Part of a small language model's weights: learned residual scales, a variant of Muon for these matrices.
Each number is 128 + 24 x the weight over its row's rms, rounded and kept within 0 to 255. Layers, rows and columns count from 0. Numbers have three digits each. The size before them is the row's rms in percent of the matrix's.

# q: layer 5 attention query, 192x256, rms 0.0677, rows 0-63, columns 128-191
# k: layer 5 attention key, 192x256, rms 0.0632, rows 0-63, columns 128-191
# v: layer 5 attention value, 192x256, rms 0.0701, rows 0-35, columns 128-191
# o: layer 5 attention output (transposed), 192x256, rms 0.0736, rows 0-35, columns 128-191
q0 089:141150151168143149163139124118121092082149172153135127102124159149123089136145160128112147132142155126142124136094095115076127080146093167124111096136126137134123111151137143131143152101103149
k0 092:127113126143110105125096120139149094180122131114116139132141147094107117107071128131107152159105152124126136136128125181135098102099123100120111082177120133150131138151088107148101145124155167
q1 090:099111122120179120158140133126142117150085099108168125116120153109168166156133089124141109111140110140152181115120163144127135130128080160146118044129112123128112090159155156097139147116123106
k1 097:158158130152136174108131075169115117152136109143112111123149171090117127155143138146169131169180118179158079095101108138140113124115127097163097142114126126101069088107133128135120127115166179
q2 078:122124178148146122136163086078119113112146150106119158102097147134108112134101110131136143124134138113134172117132098108113086093124139113105137112061107129148135151121094119125127125145083149
k2 101:183137088119137143088117191097133134126099123127134094096147105116104170081160088166124100097128136108137132121108131161116085142116120131093116094117168118134189150140122124099095102147112120
q3 090:114149084129145142095154106152131161169103134169092143169141136127083109108130114101113122127103143138125085105146138132137171174147132094124141150111137080179176134079122102162120164124159086
k3 101:123146087109116140155148148155146131112155111162086131138115146143103126140129090114116120098137136105116143102121132099124119166104147075127108130149121100146161158159119121123154109172083143
q4 086:106121146170142083115150076128080124133148096122083126147107135176136145124134115147146087156156117140119129100111142100123105154138138114157128116143126084125136163112097132150126127106088158
k4 096:151111112130127141124167093123117150072116178139147109140092117145093120149099116161111158119139156078113113141138163135167168154146137095099096164131151147097152145093104153093112134129134136
q5 082:086156134109138150112146116144095135106135109128130159117131109136119118154106166102101135118167132139114125129141133102144164180103154165150141070125110107107127146097101102081129130163107134
k5 099:113146183161135142091116114115113190106147160141147095148114109132138102099132143156151129075158125143118100136138115150112138131167134137116104117138131116123144127128101081110103114169104136
q6 091:089155135118180112145111168168118109128145072120157138117126132093158103118135097129133143165118102144131132153148137138133099109112094140132135130154126124104097128119103163164095157125194110
k6 092:084113127141134088140097098147115091166140147140134105137160134137100111174152104069127129140045121139099144155118110144087099198154136108084111097128141087130136119116118125136123187137157122
q7 103:132156154112085133135143164123109121057128100074128142067138093120086097110127117183145117131161114077106179159141120144115111085147110108087108112159107116133152169105163059122150130145158124
k7 102:119122075153149124120130121105165096099115135140085119076136154113130121111141164109099090144159125109136144168148134114112157150147127112106154127153116162132142163167174127131141073103113135
q8 088:126136111119130123156098159159165145152139158163140154123099125146144089130125127134131110121147084113138154183127123138141140101068131135117116161112096126109122084121150156162099099141119103
k8 100:147110088101191101126146128079146120157090180116139082103123109155115130164140134082171100124112105131115088163120158149146154145119166135088138161092083125103106154103114176102145132106154145
q9 093:144192132159166134097139132131121135146122161089139134083129131125129128131153111143169099122188089123099149141105144165121117163161143104165096119134115150148134107170141120184109114107118166
k9 103:145172106130114145133105124133109152092110155098115113141150159142120134166098150131108129155146124115115131113123120154125123140108098138109166184142127116139114098164165163081129082116140159
q10 105:142097150103144132134130152126163110121142137167156174133105106105103140150081122142128114145161133127133154130154125131112112124106110101135128112158156135100106113112163118171142170159108127
k10 108:121127106178125094074159102131141142070133155123119109153136155102104132136107112130139111146141148155103132149116090079086096116130111143137119146155131144134100148114117133136169119080112137
q11 114:116115133121109144131153126150135105102167147129108143130153144143110111121133148132124145136154128144116161157176126103118185105151144133120141127116126142086112135125141132172135105108127141
k11 112:168087117114143145132148118113148117120117129124103122131124144125133072102086125133097124141172137138130144129146117114129126158126093104136111128179150149093144122159120120142177119159145178
q12 106:089112121132158156136165108146150106147117088106126130144149122084130118132103138126081119121134117171108127145115116127142130103117106149164123119105124128097145128122086196130152114112093161
k12 108:129098123116147140157125127153129100151124085084120134153178094118124109127140113143092128120180116104145095143131168123174165145098140150152111115149164142136112095122143130127178169133128104
q13 112:136102167124122149151140158123145155120091107157161105186116096161109147152162100154189150140113141134113150114156129124111128110178107166143090106153113146144181130149153122163126138123122085
k13 110:102104130125118126138127161135095177149074117147157086131092143173113133115151166139170151123158113130111124129088107116115109120103131107139102153065124078133143120136118096153125146133143115
q14 107:119133107148114138098116158104120115134124146134148094161129106109111127131135091167117122170131135130117121134164158125144155119137152095125119143114118118143111112117121099149087117117091171
k14 102:097116125082145152084148112157145094066171123117116087128133082122147169160180111131111130155113132164128153141149137117107102152144111078161093124135164124138099086178062122131131150124135124
q15 112:112143186121121164091145099091160070123132136098144137095133096073124110113137116131130125120132162103145097144164128143135140165146161129119136143134128103168129145175182125168183104142151124
k15 104:105118131130090139130077148108123106138163115137118104128103110114128117154181142084100112141130144134113094130131137162136149112091112117132095138127084113145106140148147131131134122103143140
q16 105:170077123114115147115146109173148136124119163177139156094143162126132101130117154139134126113098079091145101144137138081107142109117099128090135148116127109110150174109128116124143125119130095
k16 108:150148083133173134125149132163131124102135149201166170074126143147154166121132080133119145144072125110128169116138145119113133099184083153173120113149114143150125165126109152137116203111113090
q17 105:161128130132096148090130122130153130118122151074116088142085145130163158110105121107118120166094142144105119133119111121115135107139146110095100107104107145101103116088096141095154127101117123
k17 106:166092228117133114132167164157169130079108143136093116086142129108123090119167112117128119134152122119115154116125146126153121137151080141095076145111136117148103114103136125113141128115114180
q18 108:118123154124094157154155130122103171149151113155104148136158139136093094105210144136142113116157100138121098156141141097077114155138129121125112136120134148142120160149134136135113152135149132
k18 108:137116162135106115116148125140114101166061133145114140112133142155159098128102142124104152093146142103111175143130085173116179108154118138100092148162120141094137151156153127177100090109127097
q19 112:119186098137135123091084084151132127159124110155153164112113129141147177137142118103131088129133121129172107139179145145111111148120142130136111061081121115068142132128130132145110093112156089
k19 103:122136105147087114109075117134125110168152118109143135105139151123159155128095118151143114133111168122142078159137141110114071115126150124159125155127126165079152105167136144088129129131151158
q20 106:166111120140114106091134103133136127106147099128117113128117118108124198065140138107160118153121143117111073125129127099098133117192134132094131097131132102155075082128110135119119108171145103
k20 105:135151138137143114122122159120149117134067162141097155130092149155135114132131142127151165129141145147132102134118115105169128143117159114104149168184142149130151090132161160153120113142158108
q21 105:099159142111165114105106088136110146120133118106144166105149122114131126116076124150131066140133132112158110126161113133117162108118113112127091145128111173123139113134182120151115138086138149
k21 110:108129116125115126120111146120131121134116126062110132100137178135149103103106147125119116142107108151122159127071196124121191133095152151148111135145125118138138141121108107082122154125117129
q22 106:149135109119102139122102126147125094129097082141115142150123136136077144168122144094107114137132109112174155082174160129120122130179113132124110178133126108164116123130130121084124185078139092
k22 103:113148112111129064133112130137127134107166184124128119120129096171135172138152094124104134121135132145097089120117101109136113093107108145143113115132167147130129167133123132111108140137109132
q23 111:111112105111157149133137099138102124138141088090101144118114146102099152135157119156122149124125104105132174108120155132123122089153103109173112156110131162089166167125097132112132159119132110
k23 105:138127184132121119102187128155111117124158084121094099142111134174117119112149122140141191133150125114136126100182079137139135098073091139145158166173110132152155124138138122123137098137124161
q24 114:135087151137110139137105137138139138117126121144173144108164104127095134170141166148123140145136127142140141090135148113162109169114108078104127140138144128165143133086178077158127117117128129
k24 104:160104156164144127118081152126145150120133126162093148131129108148147180119145163131143117137099153095139148153133158132104092143106119124076132135145167133128135107119135098128090094116122154
q25 103:151112115167146087148108094114137113121119106138109124144112145142161177124103145156137106115085127118124133095079127162143179087146122142120102152116126120108131121129140101133144082150105121
k25 100:117123130152114151146157118102159103103134164134167138092138132121109160098132111117131131112106177146121109137160126127121098137137104135138189143116081134127128145117105118114159117146142076
q26 112:141131149133154119107135125137115107147141135125142132109159159138136142117135160148086119126104162096097124128090150147132147144112102124108121152146152117142138138120111183085130116202147124
k26 106:129136086113154141147185147102080144120149124108095118118130113170121092134189163161105117108127153151109136134168125139101180152094087089148184132157131118132145115111119118167150114104107093
q27 115:136135154102142133120162125139134116155115160108156166129150150106108176155118116105181099163163124117153113152127106135139157126107114102139128132108136159083108111116145109122134102132111150
k27 107:126098120183161149155162100147143128125143156146157121110156090124154121145110115115145110171136146170107168111136118146130167064162144076139111163137159143161130140082163125115125111151110122
q28 105:144114147144148136117126127148103127107128128113129157142114163137149104124132139083115148122178118060100141126140133112158128120109147148141124109099142093112139165137141145103141122149176183
k28 105:110151165151096145089077132136133104103144144146133141148119108175112131143183130138201110107188171113121126118164077102126103127075096087114060125138135153113174143105162076115133132119122106
q29 108:158134122165105130140111099159123098122078160094141131127121109178128123118120118165151145159156110100158115114137141120125191140109166108117148182121150141147136118139076135116124145139093121
k29 105:165104096143147115126125193145164140147124159147116160099105156160146133137137143113130143152136120134126150103149114135155171142142144146130147133162100102135121122094136135121155111137114118
q30 118:099149107081131139152077125141131117110137167135151073115148187142099129151095150097136093131152114109155126131149116156168136118172097135112119138081141087122128117159117131110133127138149160
k30 117:113113161101084137151143147175175159156101115137111135117170101134099051143168145102151120124103108122152146102089134115128125126121105123147131117117174160182123149136126133094152164157100108
q31 108:105123138134193099138120103155120159145142139101129184172123169173158175122101148117094142146090095132120119130103138104127149127147158148100165166119142110127077111102157126152141127115110131
k31 104:136145164124140124120156085136131111135130138141121150109134148118137141164119123118149108148143171186112079137157153126114121147165111145130130136102132123095113125106111128161051111160097096
v0 109:134097106128098092144159126101123127111112131142123205140155136118129107125125097092126112158141126110110117128136133151133154124103133115100103143110127126130110125088176129085135119138124116
o0 105:122118147121096182145114147122125078121107086124142143147128164152170112150121162158104109160132139111127108116120166085132121126132110119133155127152123130128120131151132197153110135074117114
v1 092:141140094167108168105104158138112150096092156116132109128126123118129136094165135117124174080155122125164136169144117134112117091132124128102100096102130140139122124158090102131156093139093092
o1 104:146140149123162134132175128175132091100148162137149133135100146165135164130104132120111135128105130162117142093165114127114112123131159188128145178099110151109099131149122146146107072123176077
v2 097:147148136101152164116075130125135129137149113120141154129154133130124123108078108104122127101116141114112144125114121135168156164159143144136161114145124106121055161153128163099164089110087174
o2 108:145142097116109136142145147162127116087125145122110152135160112135125154103120112137140131088137106140087146139092146152092158161158119148114185097142131115145131099159138143087133142147091202
v3 095:156123102163128135159114161128183150150127094096142119136128156106131123116107122110092074158094120109128101096112096129110152105161113123141133100087129168106140126137158108129154146101143142
o3 101:124122150130128130124105144138116113126170138096097107136106154119178131101151102136150134130139100106139115123106165122141095107127128130115089159127135178135155138125101164177174178099136135
v4 105:144150110120134082126119134105156124137126129129131133146154164101089147151162175113115122152088087135112159144137152158132145079092150142100195149137157125123094124120115185137158152136120123
o4 104:106113144130152137166128116167139135155158162097128141160159157139150094125109101094110128145119145144117125116080185131110110175070126140151129131162159153117106101092114138116140112165089155
v5 101:145128159136170138146135110152162097143200113145144090135139142111155122117166139090104110093106114175096132092161138121082118132099164066142111153122124094104137100100100140155116112084150096
o5 107:134111136107149098130127105132141083131121109127138105129091148087206119115113097116127116112125132142136119154141130116105149160144145142126128137146145140103114111147115120116119103169108091
v6 103:122114116151135088126129135151137147154123171119107122198134080120118121186130130139132112144096132120102098094139123120135129115113127122148170119149148151148156097156128098130151133115123148
o6 104:150107119094113124168152147106139159118106175131122112149165115148152114167084130127140128159169116156156166125124133084105092079130121158105106147162183111124145119112156139093161141098100107
v7 097:120146142113108130170121132151112172099096152136171096128150146136128134095136157142125116066081104171110184154133148094168126129164144104123104158158156128103161142132144121123088161129137110
o7 109:130133105133135158116112101139140132154125123105108142166156118128108136099116173152124080106107159106131076181057109098133118126124123145186143148123166117103138167148128138142182140104083148
v8 104:134116091164146103172108168105136115125102115069153120136110089139123129114133130139145103156117120108114150141159105125135132128123140139144116114126073110145103095121155106120142097131126147
o8 103:142086098146161150151139120115155145127089148105158125138113128149135099105157139063130120148135064112182148073134101151142079096104086124102135130148109073150133103120135133096148107156134159
v9 100:139145132133121149146089111127087103139083117125149125103142108103131146114138101115116096127140119138082127159146156132090125139129099108150142163076130151170147134164136123144125096138098179
o9 105:100159103107135178130140091159142157158153143140126129142143162086113115138142129116102121092126124137132114102161136131143160136183150150119148135108147136113103138144154076113105074098114147
v10 098:118161159130131135129194110126111130127105095158123150104130118124152173111115136110110138111142133137113106169122100133144110096134133129085113134118156125128124126163135134140096073112156108
o10 105:103167108134099117110115115069137109125140141113165116123125140152102110107073138139154166120129112084073132143165117142132160086128157097177132118106109161157115184149087135094147107105106084
v11 103:107117109119090118148100111138110146072123135115107160138103104127123143145131124116129157121149148110155105105097116097112139110144147126154096104130149130146129126099126105093126127150121082
o11 109:155154162110109128106146105154121174134130158157114116134141132144133127108110145082148138106167147106147122120136126102143101114134163140111137080114122133099128139170128144124128092099149097
v12 100:155112147139117152163145085125136126116175104128133092146092140113079114109166101132157150112105151113150101124110137098139143140155118139167109174130148129117137124172152153112135143144098103
o12 106:100134137128098167117133113131122110135136161120158149132137103149093127098179119126206125124187096118118113138141140118130127150139129114130114092163164127146158176181125125132091166157115112
v13 103:100083136119123158132086117113132156104076090144153150121094117106091124122141099129087123136122111129157128134155097103096100173127126126132139136138148084103101099084134109131110140140124112
o13 110:133164124149133175082117125121157118147082095131140124097109108174105140148141116166115152088107092135145142145128123129149116160112060116115150085118162093097138104140127150115140128144104132
v14 104:117133165120121127109111148133134109105146086144093102081124143145100115122104114174124119124161110160129152111132148120126113155110154150130119166084153112132101113164144077074124176108168142
o14 112:140074115129124155104117120114165137165112129111131113144140146110112142122192091147082146135115166137161073074125148107124095120161137145093111114161135126134116079115121120118137147124120134
v15 102:127147159129130102136160135102193166145150148141129135095129149124117138110112145118155120157102127078094135132124146117141108081168158171141110133161127142126123163144158098165138149120127115
o15 112:123110106095131115160116137155141144173180179145114143153194124089097134143118110099085109123134104094135121150144140164088118127116151126135184147137101155117147127109101171146131115109148134
v16 098:083172100100128105123131152149128108135110149069105117096135115164096119124120173106146114140115118104167133102111113164127105146110138161094161163127159096113119105164116128134131182163128137
o16 109:090103160123127142136135143095105088119127096154127097125126123106160177167136115128185104104126110094122111115142121149119116115121142158125128110197095118089143121135119106167107133123121132
v17 101:058194110133112173141076144108141140128118122113114122140100093129114125122127114126132118117103117110115137139108080163157140152142127093112168098090114126161091136112112096125109143107107142
o17 107:133150110099132185158133125145138121127160122148096127152132123140161154138114112120113139104112146103132114094143093087138105086131141176130154145096120126133177137115078133112124078109132144
v18 098:135113108119132072152099105096120101170141129112105111145129106119114091143096100118127120141113132163116073090120122124100149129147135129135147141081128108103132111144183098134106100095112098
o18 105:116147115131131138171123122123131117127163136134072139108119148153103130131171094117135138115082159124100109126116157136125135132082110164095085146106111118125115110098141092073119162137148125
v19 093:132130124129081134130094174187183116117133127159151108113138122140097102119119104140139183127128130094094177115140142145102135125134127107133106144126147102114140112139142181118154118115120144
o19 109:125135133111103104142127103192101127136148120119112118129153128155114132106094130122126153118164139113144141151145124171138116122131183120094102177158087098141133133143114146116157164147115129
v20 096:130114108145106104132098149106127133147157105157119116141114110149159116114148089118144127124138098087148137145089130112144142155146158134115074176135120111145137170085179156102113126126148152
o20 102:177110155132106089091130143131160101146149147178094091125134117100094173080177141090117136161126093131103149142169173101182166144104135171100175103121159103114114137139169122163158108150126132
v21 097:150167125106151104132141122105091145134174097146082159139148117115113145134116115145102146110129099081153116149105116094114155128102117129164097189171162148127150117116122197112098138111129131
o21 105:120157117091133144153094108064166142125154092174124112111086134119148117122131103125106062128141083116090173169150124122131143156128141081148102175165127117141166128128141141125099142173129159
v22 101:170115159141137159145129098152092124168103097151126113143119074142100102130110143110166123127100189177115141141102117066122106066098129168115203148152107119095126102076099117143162153125106090
o22 103:128107106135147136191146108109156131123142170133117067151127130126116106145120172137111118128105072174149128124100076116111134119116096132123147148094151086119091118122119071145095128091099133
v23 103:115147112111129145134122134173107141138107163064105120085098130127118080163109161157088116151127128152121107099182146142128134134141117115092123157102151111090121157143166159115130091109156132
o23 113:148103145123062083106118139124124129131156086138130128173165086119069087127092124113139136122090128159115114114109123105117101095121134092139132152140087155127118157110138124143124128122150120
v24 100:130098134094127135177157122129124148136151152118115146089150148123123137125144102128151139120138103131147094110153097156134111141087141153134112094147099099133129097093109149101135145125134101
o24 102:140146066089169108114148150138119064082120097152140140135059092133118128120147124117170087082117136106074119134122133151121137146135132098098110118107118135111110111146124146173103113137122146
v25 103:140159083194114133143137114147142134161121154133090071114122119094093118125115175122081095091138100148129109111110136113110164154119115152132139111129093153152109119145130090110101098102129134
o25 104:128077123145146141135125124155122160141120135123093142178150150154118140147127145112094146094136157149165138121095156127137136148089087081172111137138113105129140156139125141106118116111158116
v26 104:162149135154092149145126084085154158154124164096152107174108160139161150118095097139097101111137119095130144143128126132109111137164120148142115161110102095111148123143155117076155098165178109
o26 110:151188096181174114093138079109127128152112097123090119132129089118141119133123140110098150138142129131152137088133133134182099140118106137124164138171174151107164115149140151154083101117083087
v27 094:121188114108146118126096101102140139075113137157095124125158120168149119136115140140112185150092170128106133091150124121112139124154131103131112116131119145106092188142148147136145111150123102
o27 106:073083135122111151125128110106121116137142160114167136129152129123118120155121147124156156107149103087089108128135146133114125122135143170094119101198117116135149101135156152099177141122124149
v28 098:169121105154142136093116098101116107118150113127097128158121108123115115077099171091109121095152169111105128141126139105156132152145134166079169135117191138164150097127103155115113127096161146
o28 106:141148146116127147141114140140122151137106132127125173136162093106145113134125131102144181170138095141127124163112087079103141148123116122145169120133123145111096170101105065099145132099156127
v29 109:117077101111132127083133146117101100102127092094119137130089171165117144127129108139144124126152098147115111131109144122101175070103141129129117104102119103171137135114153130102090105160148121
o29 103:120123152129086114101093168124076108145122139164129167096151088114101108118111123130105157147173158119140121126105149155143157113143151120123144147116119042115115115060067137100119100128158101
v30 102:088159144139119154129139120110085139130136094080124143161136119129119167123105155113168140128127133097094151112142137125141143113089131118112128103101084164128137106132119130164123107121117138
o30 113:147152166123155121138124067129129134123147150137140129170089130111123110110123141126130141127158156155109153159128112087135138141137145143139134144154140135154118150124137117133116128114159172
v31 098:110173065171164093084143128120126127136085139120110124168141151124112102124112151137153143112178118090120111151139176148092144122147126126117094141138129115100123154151149161147110124092117118
o31 103:120097154098126169122115128092134116212133149105121142156136137134152127109101105126126154149178131112129079107143133124116137178144152127173110139121109117116109122108148132140142099185126129
q32 086:116104146153116082106086156142143130129126091099069132138158110115126137130112133105141086133122119108123143115147142103114098135145146166143096094142104110107130141184105131140121107146150174
k32 096:130171167099163174120146161159103180143123192141162135118147141126116129144144103129132089113122095157114115103142088169144088135125115112110129129139115161130134103158094118106104128132137152
q33 079:106123148133088104124104135112152155079128135171138135102139083158135135112142140128122178138102090138097135101166136154118123142125152134124125143104135104093094120131127152149122134124116136
k33 082:119123127133132115131101174110136146115134137108123149128117097099154126142108154123156101117071085120120106109144106080152128141162147124121159105113104128159158105134112127141143133114137150
q34 071:178151099140171142126129169138118107179183119146079110154079081118142106173142131151144122117186142116152117175140101120109161111121109127133132158058125107157104134107150150123138110117142152
k34 084:101149104132138147100143104107115110139158099161105154130125080124180128129119097152128154086109139127131131131135127080104154098158137127153078117145147113116132101159185123097139114101123161
q35 089:105086135120139107121122154107150098111130153132113123115130114117194113147058105143109151139136172173121149134121135117124147110082133143110088109119137136111142115107114168105116111155153153
k35 097:127151136141117102119137168083187137124129135116086150107127123133144111130124138115102142122096127175107119111137072116061168145132138148137149154156137100130160148148142128161133142131166117
q36 080:123154154123167144165110150142089150094140165122180161109161139158188130132111107154137121138170131123148174151111138108128136159125116157143173079095158129070153119096135119144140164089111112
k36 099:109128131134149158079158158137138096114113110143142142103145111162079121127120135144126130102114088134110137150125104137130097144180140143108132105123139072116096166127104140089151100125108148
q37 074:123117106113142111148093086122144131155131118133121151151128146139126109128112111086131111109137103125109125121111129128151173142099176183121147143117118126152126123106079098101129136131122155
k37 085:157122120096111094112109144103135123101133139123137145116123107119153122151102125093128160130095107152121115142133091137124121122144138155120084124125105086193140144111092142120133150142113097
q38 079:105135144131158149155131131130130126141102155197106135142168135107141112140140119140146104123145118095111134115083160141126147128097128129119154132127130139123112131114156096116135134161103151
k38 094:097155129148133124116127161109171144159109138134157104111124117123118086159113128136075154082153171120081124181131126127156098154162176127130116128162139158121157126142121132128104137116092144
q39 106:143175113115161116125151123139119144104114147119119161100116128117109120120133146078070148104126090119102119117127130130130142117167180145105109115182143150114111132160124116118127151108110198
k39 090:157155145114151127154122172150091136142078133160141139166172131143117139162115109139127086080108120164148168137149122113126117115144157123124121139111108129157112122139144135118102101136121167
q40 088:114107089093107104175125117084161089109125110137106159151113128167111113113083147135112109145121143141129133153121134133130168139110140169124127085156151094105129088107084126104133130124099129
k40 105:140119111140101119113126144149132121064130159148171131122093120166096098120143115129168149118123146147143157145123120109111140118094111147110111128119141109088132163111104121104130099114112108
q41 100:119154072138137139146101138120164075125117137087116142122139121143103117171109120108069127161102109111167140149151147137100180143164134123141136100080168141074130084121094122111096157106152126
k41 074:109132117125115133132080088129087143130125102136159111145146115163151147147127158164143102160083142088128179134140146115102122138135142117124129137113133107118119121125175150138073106123118120
q42 099:159137107101161153089133145101141139155176104070106176096092114140124155161103137156063136139133135081153112132125107100119129094133120099140130098069083124151158113137103130119145090103120132
k42 109:120116158117157143076121152146097157109125107094137129128111160171108124101146109127088125096123134133161081099102096173084125165139117146149110092112121110117123098147067167100138124138148149
q43 092:124104088159082147157132126147123117131166093126125120131091113125162116139120144110127127109134138129172141112148155104144120110148084107134142135142080169165117134136160159135091132142141113
k43 106:127141121127050133106140140104155085121147127108152094138084099158156142116128156119135124143114110131161127121113126142136103096086114129125075189074082155115115097119140149141128174153128128
q44 102:104129089168137148097107126098125153134130158147101136087112100109141102130127093093141156124106143128127112126124135141118145099113108106100185164100084133129176154122122106177156096139111129
k44 108:105123089142147118096152128139152114119134142204138140096132157121116108129138131131130120160090145131170126107181133097121153091124106089079126098109134119127126117121144146146133092114096138
q45 109:116120105145108157094134103145125134148188121109103164101123110148119077138122139134086130109123114138116128174127145145132127091112121120114160099084133137143128096121109140125097165135139130
k45 105:119127159125121129130150120102141092146157135132092152138133114124148057105137131105113117123162123090146086150112140138140153123149124115118151098145094113139118149147122135140130167182152099
q46 101:138117081153118123114110116129139136104143134138095114118187118123143127140102149149136102152116139146101141086113115173128140147106178117095107074124170134175109107126106097152147110123136124
k46 098:139120066099137121108135116121119141095124129109121126150088164141112160097115122081102083165124133169121147116124126152149115158118140087154114149093132140159127081143164143168137132142135109
q47 102:099080143129148155131099105102105128134109118150120115081150156135098130121122129127122127143099122141119128110130158148168091098165136072146088133181104109142114137115118128132128145114129139
k47 106:152110108129161130178110158124104167134133104109156129107096118089141162094122122170153110172150115138152177098105164178122159096122169138144103164132097165127112123111142144150102145120126120
q48 107:149165106097084135128159160177123084152121126109100137103114143109124107135138074098143122134115112120158126093133086140116092128134133111129080087135152124151134117139144171152084121134143105
k48 107:132143149090120144169112153129091103041116101104095157116103109109113142106137071125165153102175097147103093156131135089142114126129175161125142111136145164114100121153110181176109096158154102
q49 112:109130182122164155111116133104151148139146171094144165126098106110149122155149141092159117142106129090108124110158102113141088087179171133128107125153151113118103123162106121143120138091124115
k49 100:106156145081175091062115116101127139150115134122103184147089135130132104141152111077134106137117173117135140158095125131147136163130158122124133155153164151100143120163137136112164120115157130
q50 101:129142116097150145098134131130115119133115125154082134134163132098089117115104093093149132092146142122137122108101138156147087110092115142115156122144106126172145094115099136189134132142152102
k50 112:143110112111126128107138149082110118135120145076149137144180141105082139079172113092125107166125129101131127136137165142149097134127130147156097149110122136197151139129117134168075108129152133
q51 113:099177089098087123150123148134175160107116150158163096121100116119111095117122162174089140152156129155102131142086127121115113125167100143152151129090118115154146077125092117128163116091128121
k51 117:061123143098160147147135125142150164092098117113173168160120103174149117142100126108115166120176147136113131139057092149120091143122141082150145132114098126106114119120158146142121161110153142
q52 102:122123109115140144096156142105133172119148121139107113115139144139143117139157150138102121114131118134118166119117146121157137104118147134156123093092097159142130101162087103163147140120128079
k52 105:112137111127114107108097162134117137138117142145139130168134116126109131151130174132113126162120099125146147092079105127149145124126097104172150124119134087141130134152089164105174111150129134
q53 105:110132145172104142152136165129091115139112153131110128158124122122134145147158116167159117174145120124143096135140157111154168150104131148141175132132139100146133114138108126124145152160155124
k53 107:111106126148105187154102116146092121142111131147111123130136087139073138161168160144141122145132149101138096143107107183091125168167152115178131110127133132133117074118173096193136102145130115
q54 101:089114120122117105119131166109124116137119154098166113149119130125152144119129139109127176131115128101110112136132137147195131104130149181110152143155073118124128125118135173136142152139161109
k54 107:104113114138157149139109183142113099119154133112101108116121142139172148108100109088147148110139080090115100107095152147163112129147127156145128134167111110125111091079144123142122105148123119
q55 120:115124145124123164149138088129148122173121109090128115126127175129153126142071129146157115133130180117127118096117164119114133169118112122077083123163088149110113126079097147109156098143147098
k55 103:146113141160140122188132138103126152103134138144136121161177079135114106108121141110110134112164119128171127053100139157134140110125121120126105177101124132139141135111124170149150110120137104
q56 104:107126123134093139111079113114121146148137121127118153173145146141131151146114098104129158139100127122082128130081120120122160093109086121105153138102106134131164089107135153098203162171153130
k56 106:128134077114090110103101138134158078148122132154119128142108162103146109158112124138103126153127167123138157117113104092135153081119131159128165134107140100131189174132140085091122150137114131
q57 106:105118084086134127131140133110115152126133146132129090073113107117122130148128124130117126135136156103114129125138153149089119144168123131167145117140132156138103119121112095089121128142106126
k57 105:087124089053151135104111097127128099095100146139124115108141133144082126136155118090126178121106129093125143087128153124134121106107138103097158188107204099141109128119120119178113099128108141
q58 112:089144118110142139091134087073109135139135107153109105128153114137114102088153145133136197100140144111133094145113121110087095130142146162136126144118134092133176154142157112165147130139116099
k58 107:159094115138081110126138124130129137108110125137152132106140114139113107129180100139104190134133112141115132116118094101134130137132148098115112154131113129150137141105117139131175130157111120
q59 118:140111098109147131159113159087135136119112129099141110161119114123147146157117178095142122167153176121145146137110105114086155172107122137153125117122143093110126127147124117109132125140140135
k59 097:108152121090174154125101131152068134112128111113123109137145127066143151098108139132171131147105151111156128140112123130095099170115129136152158129109119115109106118086083100145138139146137072
q60 099:128140170153126122158134115097156103106108183099135094114114143083117147072156093136151099154122128135113123108119106134097164144122121165127136126083168137177108152080120141136140133138103086
k60 104:143134160141112103127131139101139089103159144103114127131110169134102114144158121108105146117143123109127090123127126128099106110135114094098126120112093101146126154125146130151134134126162088
q61 102:116108105129108113135114159080117141147152087118161119161137143173139141110131154096140145129144133139173120128098141118135124148122097122132119126115153174112133067100089119128145092119100146
k61 109:099114119134079130127111148127104133124148154109145155167158136122149153094109108121133126139139119117129082135152094150180118137107152130135145140134117134137111116149114130143149157086144124
q62 117:145120124145122126161115095151146160111192159153106104137085128142135089115106161109096124122117141138119130143156125126134159092149168111170148112094091136115111098119151142164109134115158081
k62 101:132135113172121143143096156124142133074158111134164105127125119130153098145089170160079162138127166179128101153118148128113168138139134125126127149116089187135131156149144119149106117157111123
q63 102:135150109104100136125112111120112161144124134137120095186119125144150131130166176160065165100127107127085154111104110100108130122157145114137179098129109136121166156078142130122100144114100110
k63 106:140129131089125137110148079133137141100145103148113079149100192111153121100118147147103115170136150131051113149164081136114139094176175180122183132103149158080146136105150129097165135150107126
v32 109:110106129092120111134141129138111115116104099108126153078087136139167104127097128113136103101147146133102150088102128141119111123125140126116071125153127138117155139103131144146127176153118097
o32 102:130125125117148162089142137142143130159136124116125170147156127113145142142134085134123127120166161099114114140106144136126115105111108109126170146140136138097148154073092150084148129127125126
v33 098:153139120149151128133146114156149102167089136108138107140197092161159152138113091089150121130136165135144135111180122101159133136148116133122144142095134111125095082134101103127134131154098111
o33 100:116103143193156099136118112122115126145130097154135118143172131171128121147110105134120128121167097095182148126131121131099117131130109101146157197143130124121065142154160137158140158066100158
v34 106:142118140160144093090137120135135131179108166176122148100135121148110081163147150087135127094161120103149138116138140142139068137159118130073146125109142138087091151141144152141132142135169113
o34 112:085131138131141142098141147099168125130133094124152106117118117130134108130131134110079102138166121144173099123121094130116144102099134119108155145126104130124135110091094152110159143149159122
v35 110:143128110142156103114102114125110165104148131104129156160113173112101145128149114188085119138083122163153160136144113121129093151118167122149123146141143086123156098129161160152110162113163142
o35 107:123124169097158112141130135094072106136196162132131135156071115099128133137113139176133108162103122112128102105167139132127096139140161071129132142116149057119165119146119154091103121167151086